Each number is 128 + 32 x the weight over its row's rms, rounded and kept within 0 to 255. Layers, rows and columns count from 0. Numbers have three digits each. The size before them is the row's rms in percent of the matrix's.

# v: layer 9 attention value, 32x64, rms 0.214, rows 3-31, columns 0-63
# o: layer 9 attention output (transposed), 64x64, rms 0.193, rows 3-31,35-63, columns 0-63
# up: layer 9 MLP up, 256x64, rms 0.227, rows 0-56, columns 0-63
# down: layer 9 MLP down (transposed), 256x64, rms 0.0762, rows 0-55, columns 0-63
v3 100:138124099109144158172104103084093151066173132150145073124106146112094124118120205106149077168128118146143143124134147082113114189093088068136205143116166129111119147120064113136193154135136159
o3 081:127127149104079146165107194125134126093087195211081128158087135117139105123131082081149185133130095106134056175122147158145092100106113133135130105110125096149078132137182123162121128182113084
o35 121:113109113166111119122130091123092136153153122096123193178095147174088078166120128139081126193206178121136135091149157155079156100149166126122163146101165187173143112111082119076120121091121158
v4 107:154120126132100110098150158105120146165131152087082155054128115102133074197152125102149080187156185125172104169137142094112128118141133083129149108116146174175104143085171087094131122138047143
o4 104:149104170089111117151083109086162120212131131061141126126096129119126096158080150117119154134138178141207089184149114126111127105130077124076127136135157067149117096125166178153128091175142092
o36 099:104204144121153153121117085191123114123172137145127168128107026099117147114102160121094108073160111125073043125090101175123175133153130121128129124144111108184143123155132102132158100151085112
v5 101:185109054144176100110074157101168117110087054099153061071120134081110167123162080142105086102142156116120137121093105128090137135137108148079102141139176112116097131124082104103151160121165150
o5 092:108120174130132151174091141147132120130126132076144176090156101145125118088091141161165128164126057146088128135124131191098199145162121076116118123176146156212110087170138139149137129164076176
o37 094:146110098131183146153106038161121140155167121141097140158101110131167097181176156106130090115086169216134140090114134108110125110113127142125155171098134176097186165118128125161075108134172086
v6 101:058142096169131123116137164134120157129133130141094172141115167124115142098126123112150107132127109158111096162084086141119124100103076218155172108110166160170128107135060083097155177038124102
o6 080:121080191174088177126144146141074171135098104129131184172120166068134159150122160118126118172088109078120146051110150136129197117147093139097111150140182129131113130163151087162164154103105122
o38 105:154153170064160113190149090112136050125090151114081091073092134095137087134137147107117183123153112153152165167088102129142104165160130151105140153113062142122137091141131195107117110173084133
v7 092:130089100108144144058151116137147083158080073155166156150151100165145076108097165153140165148105142177185171137083169118107068134124069123131162153114160121151150130131148144206101086119147142
o7 095:105114101171089123115145135149133090038152107134173138101141142049095158120141115084140148154111115122141111175147122082157134111046088118146189121102112081127109084177139083091142170152140101
o39 103:141179200160112117104122117111134192163157125081124113117099125214163123127094152161064106161142082113149080056162143099107098107118129105155104135117183110113192136096166116126114113148099131
v8 104:115073158188129096124104144134133065203124153112080136110133153160075094104091116102094148091088115089142122110140141165141136049094110122085135102184117162116159180103161165157117084112154130
o8 099:115140136125122130104194078155159142093171125106131114122170081237118088146156069166136133184151166100167131095134130098117146069162168144107144153146100171148104118099116078116136098088143116
o40 094:113082147104076080162079128125129124128112120135152143217126118115117175103157072133162148088122092130139158138088121131167083134126097132101091073112153132070114128183227150124137139165150101
v9 099:098143130083094155093139148134108174157190143097110096164140125083143080171106104112071154133141086118185138116175127198162117111140196153101168077131114101147135125126159146166129127182190100
o9 098:089083107137156089156144139139093115053140176218123151098139128107149142134141123179123064145158115124060131109156117072108150103154085158126120152143167114174099119144132092157161192098119160
o41 081:097149126104099151098156115111063110198090067098173098149171078132119116125084081147107152098111132102148151170112111126178169107128146145120135152126083136093109160122150127069145049133095188
v10 095:152101065128090104072138134115074139138158079125206141114122153128172144170195109068161160096100150142109164126122134130175088153117180098182094141135130142092158065107140123159112137143106166
o10 089:159206125069121108126125173120163095146142124140076130131200130058147160176128078071112085112062085134125144143155149174101165135116091165103106139120103079143093139096119120149125130099168124
o42 102:087107086129169170078135086122169134151161120139144107115086113171069112071165161135101162107135130134096081068157134068131045171131113126156091189106156150121117148132174085118095140127139123
v11 109:151107101096148147066160110087112126109134137111171088119134134145194193100156111145179103111144107155108137135137084099136153117084152194090149157148182083164211126090087128123076154150140123
o11 107:114132132121105115106072117111116153111213166142101159142123119134150154160157081112156098028034081154111106099148102168151155106167089158104120145157132128125122159143151118154078101168125105
o43 128:121148114103187110121144117155115110181095124126115126087155140197124091177131128054111122219128158181126173144171176117147130139085124157100153149096079103105129135111109112081164136062147142
v12 102:177128067127163149119158080077142127148119143183084110092122162152144148135158147105170146119120145128153125104093081108109147187078153105158133229115081135142131122148064124125161080115147076
o12 112:150095085130131094122071129079131123106117122127155099157091107111126144064122139197098085135133132050082163119149093071131092148079075120108169127146149090100137130095126068101099176093125166
o44 100:155166102151158145090133116208127080067182097132097154111111149100103114182136147090130082195100140115155181145129171129068137119123155109151121157090129169204124107173149136102147109135117156
v13 096:113098137085121146141057106105061126129102163153097115218136121141141143142095114108102115127064138099088072107093107091151047142136111154106080148162156101094093141130146131147130140193118095
o13 089:130142115137113163149104145099145097104173158141119131133137119090168136119081167144140203067168114125083117106087097131044155076092085101107154075121111098121159134095182093130152173186129156
o45 094:155146149171192105108155081147124101119093096149145148171114116125065134120153094101143097136148158084163144152153196082194128176121165147180132120136151149096100150157087182126078149092130077
v14 092:121126122074142129161102161145135139130119143115141093181121107106147051133137168068084065186156107186073148136143078118114151142142138101086162140101105151069101078182119145105076120104136101
o14 112:114138109139125110095116159127099176150134127111117178149154125178134113243134150123141133118144089181102094137133145204137165098127146114135117095168053125205141129117137189177126101131149127
o46 104:118102118131167097128168110103125113040116143182134057119106106073177104101080087163138099146148125100160152132122164128113143105173102133154130162117189130126063091115080151116149160131154195
v15 105:096125150102128161128151067095116118105193096163142101125119140077154141156093088133104095140126113163117117093117212031128109089102170156175123124102067119164127138147145164104148147103164170
o15 083:079128122157160152126119120098138222148171191152080162093136148159113110177188109147104137110139112116129129166134142117157161172153143094031125133114119158117127119062117110125085142174165115
o47 092:109117101098091161132135166120117122175095042105174136110114152127069113106089203141153075135129135139105134142091098070103124130093091061124132160113163113172103152120081103151114120191171130
v16 100:136171124151152104144136190106135153057118089122028111087142144153122159099136167133154137116097132126136142089158144080126115131099154120143163112205137121176081107116072113146071080123165162
o16 102:135117096197136177099148099123138141145147155121135106125107185160161108156130105088106151148150166116148122095161134162146155127116129073118134140100142180145089123127200164056157075044088081
o48 090:140151109047132107186086119099095062053097116133136151137133112108100126149156118121108101166120113148136174106128162103137085191165114133121190091122119107169138169187141135142110172097185161
v17 105:117131107116107163123053107135116112129106162121170149129198145156096117148124133132186071159147141092140062107152137148144118165089157171133102163186116148171112157134134183062152101086193146
o17 108:104144150126134150104108074150087195121132057110132077094178135109143193110111178191136182145162094076093088144106112076150143165177093130192152136115138122122133121138152130100145119167115105
o49 114:125108090088128092199167183097125056151142133155118144172050095144123121088101104122123105105086155181119173117128096158122131119143115157091111072098108124148116104089187135176117138137181160
v18 102:088135148125169137161120166058104127098078127094147174137133137057073135173141137143179112104121141164188132060181121162108138155113130115171144126184167143160137110153139125169147074149080134
o18 094:142088107160066144150157203185130110092081131118175097153124136086102106110124167140145144149129077146153135161122162071107125117191136119145152158083199067156107161123105116136096100119119181
o50 094:117128113158116156127120112130023114198107181137103136150085132122150122081150143145137095116132155066073153123073177147122146147160140156139139105110156092117118123161187038110134113134151090
v19 109:134131125135090155119149126086130163063206101102132108090099073123161081158185068117156174151142093105113169051189094056148092115151128128125122116107103133118130148143115105148155152126141099
o19 080:083170100042128183137105051119100164146163149123109154134063102135167113119121129136148140103132096145063134123113164148147064105157121151177150139152113172109102121162142060124121150122150076
o51 112:126128132170185154146125156143128117174162120109147102155226190118086134128135176101130115135079134108136091097138118131056185144083178127126146096178168128150119113134117111064128096091082150
v20 097:130052167184140122186148177139078089131124137146164158135159106155113133143154125184151101084111079161109128158151110165110172170145137038100099149165099099110122113128142196097137110105142114
o20 117:111126114124124128059163096135171136194112088135137121125184147152106124158164134121123143135094115147193140061149142160161090107156179152142150194093100183139115162120121145147054084081150158
o52 101:154119110153101134202125161146170161134126182084141130160092101089166154100093074194155108096139153090091120131130142154142152128150145148158022074125176083155135132120133076139120121124123149
v21 093:155255175147129089142152169168156120153138085129133118163108100119143124164142169112114134140139187151110129148205147096127073115148113161094153079139149128152123132106178142148137148101155085
o21 116:127141069146090188094112129154123099091093110165177120126104135130159177081143082134117092100116133090158100126096149140074186139079120071123129153084164103157150099197117084105141112103069109
o53 097:128085115149125093144158151099148166147142174113115138126130126144091138101090169108150222138094068124103119138118098200150159125176120114101125068166131144169084149094168160184178155116080114
v22 096:160141175141092086132136194162144132179104121089167070159122096166111104124117161120105203159181084166121140078099149156164138093120135124179159133121161121126120157112099167109180118196098114
o22 115:111174170080112118047166099105112115125156086080107128140180132099107071142119140103108107128138144164183131070136112213112074154153137148141154119121053136115168127133139175141089128096119138
o54 097:147081150175069151100172128132117150142083137188183140085164116182122136148125116107103155148078118089095162182136165072158144141141116141080132185131193120116102176121132133118135094125148063
v23 097:132151165104086095146117053090149207130152131107137123171140158125140123159082147089160120136147123116123104116138124113137181104233172132114115090153188146192121115127154172155186131140145124
o23 095:096117136101159141145175121161136095154136121125114108070148085102158147105174113137072096061168133163135103122095116152154169075130121190128082134106071114108143171089105113160115148071211143
o55 108:099118156191122093141081133154076157189088152129113141098116121152152105122144129106161174146160160141126142183114170123084186152203081126067164097161141102108099093153170116108119086141089109
v24 101:156127136139131121186133098118076100092118087145139103088180051137107060191103139132065090113108142146172105148136138153156138108088099133155170197103185167123178137148092129139144107103139127
o24 105:127098129135087111111122089106096151128127066114170111145232120104152114084148088183141143126141142099113119147140091156123147122189120081139178101103216063183147108145134148140119112107119104
o56 076:115133145160142187153071128137165146102095117079116170105078151210107134129090185150148133160120114160102102138157146149132112139142198132138108170191087129123074170117126053106131092145104106
v25 108:132153130093086094128155118187101076188130135099163164155126090053112173091118123119128084121150118160078091134174103110126141101153129108126091117125112109118061131159227085138164129150138154
o25 113:123085076089142111125114180109115175190155136145151127106089098130127107115076186105134096102108121145070125123099124130091178137169085091144153166135157111168151141052076090127163102157077161
o57 101:098129126119079163101122185110175136115119136096140127178088107098130134097093098143124191108154123035120088145114082103163072073062148146122103120127181096112155107149187084138135147151122128
v26 108:158124153098121076111118153154102114202079173106112184150103199147064164125082101132121086078157095111143178135119157133118139145172063128118074134089120086111145134111151106168125136082115130
o26 096:099118122119134162158106152170139135195151170066121169104106094120138116152156124065068088092160154187134177052142127107139092147117159147165053104090115105117139133099133154130128091082148141
o58 098:112102184157058075081142151127116114138085124111167110191113138199153167141121101156142156146085093100186150149170137136165111058144103136089143157111147091130090135122166155156095132182133111
v27 101:111112101140115111118168091142181128130152032085105162103194097121100139179116117128099164143091098121158109088113087088152103170107149122122190111121103166099145189188107170134160135095142141
o27 119:129061111156109171139163124141094134093100117161125146136217126156134136044123146169087152147089127082123139120078116098106163084120133147180148107089143133088128113169132088109148182089080090
o59 090:139130127102090175111055107117125134137179144099168138145105141138084153158145126074165108153127108150078111135166116126077128102070098067106139140121181119152123155066119075088125077144090198
v28 098:137141130075120132106103106141156107094063125101172072182131091119115093126046114166182109066141100125097095129097141112129126152111123138120133124205084145140101098084174065170113137132108100
o28 093:121113142107180117138147146092118174141179150153064160086121136095056107105062137125125116165163075108054111144154120119125165162156068101094116165155136127076128145169134098104094092132174116
o60 093:120119165158107130160095101174101102092104123122132163140146162154201169155143167111148103184147194164125136164116161167121099149124141193168203121091146085170152127122132134103143139143182068
v29 094:182100149174140075067181126182115136111142194084190155093154139111129098147156181089149078123107165161157138092116090127093143088088115121143142122096088090142151150149060123118102129130115107
o29 097:152122151078101097072059159088129159156082078132143172158137070149117082118093137164115159125091129104079103122107115102172161165147130132120157156074167102085141134124056116173169132154110148
o61 087:107149156129062088086112147167096115123173084084134127160084177127124200168144137166163140142102085097113163201147096146121078123154090138166125114121140179175105112153143088097114109076131149
v30 110:123171117108144082068097149105161091094112147122124158119054184130166140153166132111163101129075159112198133101122119134145168145076131145032127130169130071154151162165120111108127143147098143
o30 103:190134120122145111082129109079088112126155157155156140155031096101120164129160144104111128134102167155118062133128175112107110081062171109158118141070178119121148109147106105149104122189085141
o62 104:076098144083113149130122094124075101075152089120053160122189103141139140128142111133132090139143117149080187143094100105126158155149096152077138109136067147116058177084144113163148162123175156
v31 094:140066110111097123143148172130090154156075144130123159127102148138088169115109098108092098134132184124139075150183189128141133088153039106127093054123151133147100116176091163087114156125097099
o31 110:108158121157145131118085159118175108129119087083110147109096161098149071155151176087122159174101123175181074129135161150081150151189163143119156112125112093157146136122165165143116088044083164
o63 102:113117158112146072136130113129150127174116155116153097188100106181115128113078113179150096048201135117107180145091099160153134148089085152122094102123127132069129140065109154121105093187118156
up0 113:116155140041080146173075146111137171162110122103126126125134122189156106091117152071119127210054097134165141143174073140109113143124100110147185147089154117125121102135156142115111104125080152
down0 107:120054113127112179144098081094130102156148181111140121126192122025060118162165129100089110143105176089135116117091136099090167121134127104148092092124135097073138110148102117122101156113165129
up1 100:133185089126100097160104086106121149085171136118110133151151036144111190159111178113121085109091137187165136159177104148118121130102055122112183097164115122138170078156136129125137167146139109
down1 112:120141129173163073123114107191136101121138121056144128153138159104128103100094073113126107149151080142101137106120073160101126150156073121161130186126135108143041096071065158164104128144167122
up2 107:118190145189168144116113077183125090136149113120113169087152173132066161191130165085121100146110189164138137104172156176153166120099172108147145134127078129146151130149158172091102166117111110
down2 105:157162047138131126140144134094114163087156154182127181111110143181082141079141153107159096146087145131093106179118158132088053162155115120188067121117171099145117135142130092079152134140159112
up3 095:176152172148057102170107073124104048102128138156178088122114147175137091078154084107156136120155033093155100144130157096131137119119110173121175121138123090145108124113113141128098157095104113
down3 101:203092137126064121147156141145171109142117172132101131109043169112105124127169189074128151120111034108104130122092111132097155136108105117083153147115144077106126108103108131132152151086079105
up4 093:083128148153117159169134093164106119084079122130147126078107144151179134138113075095170090109168162090106151140087171094111133119137159143180176146097108145167120064153075190178110109158127081
down4 113:122097139132076123099184091099086138076155104099163186112134114086157119047128099076107121175046115134141174068163149106146129085111151131124116154153146126168108106132135152135152113196124132
up5 089:132160119119144073116145080095091070099102131176107178137100065171133170115151169133169136137153134145097154069145069168137156049126113144179135135116111077137095098142146101157094111160169127
down5 090:113119135108131169078204155136135143168101112151146112115192161164129104188130127092090112070143151126128092115170151105127128183170186100128141119143137097121199130088177144100178151137073155
up6 109:057108141217133101104141166111174150188117162084146128125129163144157124133139116143124110095113146115117141185105107147128140075190135119153124075039081094193133101108102139104126129135140108
down6 101:137122110172190169134166101125069145084109130130136135128062121184133064059174174181175105170136115106094116103110124165147086169117103126110114113175110140174119147130170130187130123112104142
up7 109:125099115119070145107065118130108093139083082116201147134124167130155145121196167109120179152079144135181094161141105151167121160143182149142165121167104094139105096148143205121112139189137125
down7 110:176163184112126137144085123140150105162141090110160103109072139078110142169175165163088168126138156170144113173164153167131098108097124161131149096104113096068123140149128116126134132224193092
up8 096:147146149148150139142114104124173143115093107124134177129114109095143061195120161122167105123144133135064122159137169164125087035150149107139146188107135094138157118139100119208092187075133134
down8 081:171215152125088135128155103137179125150123142183155095133122123126112134177154168075106166078139133123125105104114143107160075121107189176129109119136079090101152114116094078145115141117197065
up9 096:115119076115164083143154133132133123124150165106137134119104140176113144124133085096109120082168196134120133159114199095136169136135099086119100146072111125067075075110096068116065158122069098
down9 098:124116102097093106143126174143117186110129140124146153111183205121087141101124125098081147102124116142117189111126164103183143188087101094101128148149085124093121075045177110091105092144097133
up10 097:053112114123165151169105118169153164128055114117134139116134134130137103146139056112106105203114114164097188153153167086111141112101079151095143136097111131088071141146129080128090119108059137
down10 108:166138093107130141202168093067129144072160169199133101140089123143126131123103097156126114099074140160196128084078115177112143079138151163192108152122128107131153124102071142162112112144108120
up11 119:080183148154134090144125077097080092084069109079114115109116134169127114149145152097180118075158080092114095181091115118113092150108127121074161142144114147137135089190168113089137126129058122
down11 118:093126065126157128142104149152080109090087126053087141206174125112107149110108094129144140140130108110130128136161082075088114142156150157151122161140176129110085080210139191098129155122102129
up12 093:094173122135096131131138109116162057186154123097098146091066072139097176153116140140087129134159121170142126115119153084106151135081082060136093063137130080121127121132113162170120051158122138
down12 080:136150154143097159095114115177134115114119159078086121114124127138164176122128163118121158122159113159121146079136212092152124164153113086181093140197134140173167161138145111164119040196132143
up13 094:136129155133107152076064115123175121150189160085102063166133129111133140097159170135142047145113136114166073169113135149147132154142149108123158110104089058121134090170179100081160161096132126
down13 142:136119118095146139101167127157191130125108155133160070169178112098118090158124108124124086089130127080109156159090133115156105135199160122118146107127109094152201152125164126104129215071184167
up14 102:068143166161137152122145162116136214133099116052176127094125120181122109079084104155129099182174110100111182135143114149144173128119107095147113147153160163123077161123070098165149143097117113
down14 113:187116140118079108137092124136120091145162141123109115142114143086114157130197172155153118068122143169147059130080079145028129128120140125148137110112132069125093096173129135130153069170103156
up15 107:116119097123074091144130081071162139147149121122125180098180119120195080095075162149131116141083065168159152210112102118115138106141080122179084097105155087163145111157128103123112115104122138
down15 103:134161149107127130139105148124169084140124136128146105123142099118091132153129128149215148160105191077132110065068151117114130072129096151132161169112084140076190114123146204102109151183087147
up16 105:139191124126115163159132143106116119115116091091116141112116103089113152120125121191088138083085098108206126124066092128130130132161135136174134116097074147143126081177101219133164086076120084
down16 091:126196118065131053105130126140169171124117177170126151121145075110125143154136169076155094125133159109172133151102201080146095132053121119127157149150117112164114101073145127147145173089114133
up17 108:130121126089183102094093105154150115116073130184153119021140096172188142115089101157145087125143121108176105209127125098163111105088136108097160100150141136174108126143179154143123111130111123
down17 081:168120157155142101153103138161102123082128148139127127177138166145197181151165122143119086108162080164147088116125109092109128104104133151148092093079165202206187128083152080143126139140088125
up18 106:145182131092109107167134100092114133067152094138092091195119145134107153147143125074137093110138140129144054148166075128122132116157098128096163112084125042134142068144089135184140117180099130
down18 099:097160127132145101112073080102177139114109104175112136180180196127173145143119131114175109101192116098094130147100167125102107143129200110091128215152097104105141132146121096153081129124174127
up19 112:061134160162078159104100118167108123113128100093087152113137178140096096120150159075119046163106129142121178210161144130148197128112109129128160120100109110121166132168151108078099159156110096
down19 120:092140075086120130129073122119148127092166106107134064113163117184069128079063111079091163172122143113131146121134105144115156087123116142088143150072094123053066124105077135120135165148141138
up20 097:188186155100143107124122069099080126178144140115113199161120095123117130130201134145168111138132132160204095116153071140181129161120144105091132132158128167128104082114119079168169121145089121
down20 091:127173067129097139105113116138153134078094154182142208197101128081140178104126137072148118141153148080123174125124136164145177169098154122050120135136173136108141055127117122145116132126153125
up21 103:123096094132213127157102114126153064070150152142081117066103148127192118100141120104161116133138163117113131153171110169153101149160157117105187160134081128169112049115131113096113141089137087
down21 100:152179133157082159162111105174133041193107140132142137126151086109092133133129131121139095059079104169117157143138123138150122178065112177179094142118102113102157156157129086126085134080086135
up22 109:088099157166104121129118158139073201103129087123109192071120140112137145145199114065097109123176124155121137100160095108132150078109158121121105105096144082123113125209092109108075086141110132
down22 094:140132118158111111158120164145141177116115119134135149106124204101101181113154101087126138093145068119166157066051167086120141113173150164081153118098142121115041126163090112113161172141106146
up23 101:173151150143127117061077111128101129138193118103130151118115137129099130094161117095160059107113118189188100153129093227106133179129145114165141074148103106097110109136137174157157146131101165
down23 081:127153158170126125088125141096128118104138160124102134161130162102136146122167153108076186156167100136142182171156100142101184162146167051080125187090113088078104144125151170122116134062178104
up24 102:134109152138107151065067095121113202143193135096089153120135107143132159125090130147115080118134103147184111145156068145103094107128120146154086147122149096096100110137131074025122095145149091
down24 084:140096154139121142108152127149181111130194164148154156107074118116074164127095152083103118106183167155099128175097113086100136041097100079151124125099157122138055088164123161093159137156135128
up25 101:112168142106125125130197167088154059195150097071157132127057095125109161145078115076176092116134139119153100153143147094146169110118119141096147085120185133092152161129191133125149095134126157
down25 096:107117129108145140132106148163160137143115140127074167078012119109163158151142111025155110134179128115116179112129152105138133146130136118128070115136140153115178123140180121085150104192113128
up26 105:127123164111128139157163156117090147153189147076161168098153095127149117149153123168088161107176140134162149156167124150142107119091111105170184076126124056137160059123133179143172151097196149
down26 095:136110099051137150150130150189121103082174102106135127141122162123091100110145192119134134156096092123092128118106089218139147169089081165166179102118109112109169153115153120127123149208102142
up27 095:106095152087096126144152099122149135144090117167123106067168131155147170096147107137100168192125087134136099090142161072158151093234165155092134138106124116104109166185083092150114138138097152
down27 089:073167113151118103074115090144138127086155155078123109128069131125087128138145115170178112114200161134162113101121156107146070199085091097089155152132099088168181109115097139112117140092175122
up28 098:107144161162144111170150095129121167123141145159104167160069122121163101120138171143155061116183114133230142146165149108114097090150104139147115109153067088106135145163180193165108098105110128
down28 109:099187120115121137075159121139129120162044101075131113110118172110069082109095110161117119175178109147118111083124140090098129180184149169123139155130191141160138152134204097109135100121111117
up29 111:085083091151132090155140091120107111151114123109121184094191088122133189107172157118117068160174098123147095134193123111158143135152179101123143141128133138201117185158118129117099180102116187
down29 072:136157135121112038177127139128086162143175156123078166109133156121169146092119112112110164122138164133122139077130145147201127098130172068097099152145113172200160145114129118101086154199121109
up30 101:142111102157117145101125116128134073151082113124190151148119159145107105199110112130091185147127113120116075090129155098164106136134231114143170162132123093120123093156164119056052147114139132
down30 089:082106117116156148145110093158088112092137128133126150114085114185141205125166113039147097104128164161145169173106121096121090173157113112106072126078126151121091093114140110136191128190160110
up31 097:112166126137125077166160105107174065134111097195151132137106134109142160172117083164137143168076125150145154214129117150121143121073106134062116097104113148182118137067123087173159108132119095
down31 105:138119170122140153093135177130115178087115144156078180153091135135163144150170143176107108038129119154090180117087142129187094135157171139109206143144112104142173166166105111152105138112087120
up32 114:184143141124145158204155154122176100122178145138092172136125148161091122139146115104075107117140141093161113183154117101068185096114151135160114092124067138106101063155086161165103088127106092
down32 089:145177115052080083074125143095139119137122090134159119118149112095106205189066158168051106098189130093126121160102125121106128123114132139108068122136117112195095143106145107121114117114124107
up33 104:055093130141146161122096099110136086125123151151100112127168176101103116194158157184123134121114076205137141107135173163163139094094164166109210162149106121091127117145139082143148143095172146
down33 076:077140121105122164100149165142120109176120183166098060090090124190159116176094172081153151127136148119100193115146135148117110159124129120103108124169115221118105181134140158115096093123174140
up34 088:145128147153165093162116150095168157168133108118167129132117097153145147118151129118188122142068167069098172143133159122084122175200129161056116182126126114129052144120120174082107179153113128
down34 092:144178057104126185180097142098127127089164152204087126115121107108120129131153145119118115088102123121063131109117133089109115121093165110090083154167104081103157161090154099074084110183095151
up35 086:151143166146131094096157063097116130126115140139150138100208169116078154138131107205091158179062138136171152123157125101179138103066143139149197145134093133133162161131135133104125171113169144
down35 101:111151129094113102146115112182109108116162109130134137093066107097117131090111154088162111126168123095099135146149139081122127103202093150126081136130177086090182206130112101134210080168111099
up36 093:153088120129137102207117100090143103135116176107155123156105162121104115168089087114119091108180145139110159097137134083107160119126090148133068098060137124137071081139048160110171114115090170
down36 100:142199125137112137203151120142142129151187191083110141087125100091110154116147202143114173073092133150088136072143119123206142171151112158125106092121137133139140128154108109106149114077176141
up37 093:044110111168120158144109153116136083178155193131177116131093122150083197169147141142109107112142157178102160058098127158143124162115112141138146110134093144197151076140186147127127147102142104
down37 070:165178161156134228105152151171123128089095168121145138117073082130145143078205145075132154124099173131129114117166107098102111172131093171116117106128130110152083147179185149112147123117147119
up38 102:118127105141158112152127114091111120132086153116111065110096192186125119093170058104158101104146150193136161196104073116164127119138119123109143130139104138094122091136094149132192160158046117
down38 130:127141150217161168150157113119090160168111070097112102123111189109094114109119174176167133123095088178144119124118132065123168155152149103082081117169154136147104140117193137132148096078146145
up39 096:101179154065106154193100091144182112112177119121139141176136128116174154126152103120128116133126164151141109125201120148165138069101100170155101142131098071104151096163129084130048098125080126
down39 108:139102097104111123070150099118163118040127110120192162104102164156114136118112102190158079130109138112091162128054088140091132126183157144148109152139148171160159156116105067127138170142082148
up40 100:078072125123120094091170108090136143144079139151138126146172107170142100109099159085130161104066147150150092149171130164184145139183117151124186190132076132120122131143093116121112153153037111
down40 097:155131115128150147145154139120169177173136141212105115170069143103167098074135103167159124061146123116161119079108144117076074139170093170158103138173135137130155115086139175115125092156079153
up41 105:115127140087159074148143094118170115176166128092175196159085124132116124135150142152155143114125069141068156126166125174145121130085173043131090112097153110163093133153158110075072154131107136
down41 080:148194143084142158120160103163116111138135185158091145145150131104179063107186099087124177141117114148122172083111167110179150150119115094135147091177068073064146145132168127105150138151107121
up42 095:127112177111160141146086112116133138159031089144116110166113059141124163185116099152121138076141129145141130152154112111092121157123134147091135183205084136118106106211113163124118150076153124
down42 097:119141117141172179183089080145066125170119173220129144119147158149117107088098087077118119128178154158113112088112166076157109172131108140127140159110135069129151170098139100137163101101138168
up43 091:073099125105101089121118069115160120155152101132119064126165120122121084169157060108095127166102150161191136136177201175163118130118126182080119148179131123139124098145153126139121103077131184
down43 089:168154120060124168106124161127086118140138099155136190157048130085170149129136209115160141174127150147160081135137139119105078134148107089124166115124102144136178114095057133089130113179143104
up44 087:113117134157125088147103090118090127130126153148156106101049125134122150187078166147145201118125128155206144143056113166097103107146105173108111080102145067137194085145149128118105138149136110
down44 089:108111156114153146156123161140072118145097071158152137133187082160110197153108143102144152099078124117160087155125095125100121119034074127166090146114130126108118112109128211158129116082164147
up45 094:107138143115129147120192121160050145164125102205138139150113134175123117115128154101128091069123113089101150109122095102120137134147112128181194120082146116197087186174104090125145102115068110
down45 109:164135156141185108142117145170146163128094150228101176154119138171173099135114099158089097140106127098133101127115150159090100181131087153118170132165144124160142145142178169043154162163140132
up46 105:115075114134149139114133151070107175118125127116162125130139095165152060099183145084129102191186132166152173093162156064162173111132140076103147119094160161113102092134078121124163141086132170
down46 109:182167126111163165128082126144137144168146157161119166119136099130119145169123077119123150153051133159083145139159125190147063215103115143116104129162161160145209132162109088155146117111134147
up47 093:068122100107104088099117137086091139141120135135103105146127140108126093181119158145118091143157085144164035135091099155142077116196095129153170155109083168170163082114112145106134178140192117
down47 111:105200183136056104127109121119150069142139081090106144158084136147150132148187115137119150112096161124138203121087129127093079108089174172144084094152166144093092084152138103121152091123145138
up48 097:153145067110152198159129116092117107117110141131153137149114104166145170150147046122134180121125150169119050106154124159141134126159097108092133117145132102135116142156079113188156189093072064
down48 106:120155071175132142087133108129189106186151087076160131102147136046060112150111103101145106119137154092095164116115133067142165096103136122107089134125106155091178108138133142097149175151130189
up49 099:069138116115192138142109093106113174113140114101147087096132113156133060107093178118132106132146153034148111108114098068143124107174155103129175079184109102140097111083166134149108144135188119
down49 084:089112129127164137097152094165128145095153112108158078187111165156160183178194090124160100165160083133150108099111136117163129094100121122133106143139057181060066142096133160121097147109100147
up50 100:111119151139097142149122114102116053126134072140118157152124122104024115209130059140117127127129101142143103178107133135110099164152144099121130142137104091081135071136176126147072128178097174
down50 081:079071148132138164158146157162164129119114145079079173135112176154191150104132113149184089117056148120171066217139125146125147147187137144121106173135149159125148133097133138164149153123121137
up51 102:126108109150117142097096165108154175140071107128192057148151139100132099141149086128164137190169128128154142126165122094141092155197067136128126085101142090128133108118167211176122128146128172
down51 100:113202163076123085172089152129133059159137124142129182091151061139148170155134126119126087103116112127117116182132154134116122087079152144127154124120165118170129178058068079131129094094125145
up52 112:092104146132106101112180186113135156139120148187112135113111144185140093143165167119137099105113105128132178124157127127158199117152066063118141091064113073169129097120151169134127179139182170
down52 108:128135101176181084087178135077173103138084118103166102113096137167192129075192188118133108128130126165098118142148119129147076157140153170082143167120109138173176147122162166107112165084126109
up53 086:092148194088170138188116127109118135147140100115131132092048111111100133133158140126117124108155181106153119168167135184168142161045076140123110146165087109134120177099083104140157092097178146
down53 065:115119125124143124080142147149146165138058140173133143084073171123183114152167122146140112195169112130151119149169160133174135159090108168074127120156104107153157149139099062164142075155171064
up54 107:126099122156091161133171147095089105088075140106181142105157115186142103138137159125119149133139121110214119140116117178155090170182170140144166131115129078115111145070065121107168191147084150
down54 091:149108102082078107084087095113180115157096159112123139104144157135144147153159142148144149160126161176100095096157091107144119125033128090112055134141135147112074093165146120171134154139177195
up55 098:116126121084124193114078104134157146157145127106129068098142117117163097111134091094173139140133112152154146101112118110148140104090121182151106130095214120242143085107090164182101112124109122
down55 108:144135126106187070149156109138139080107122113123134178104041155112082163134157180160110171102089124131109117174088118134109135056173114119091159130134081138106169161142187154070124122105109148
up56 095:112122110110080143143146149102130121127109132162168170141144076189080116132166154145110088140146154151136093117137147139120144072100107137225159169092067097188117154061117113169176097138111149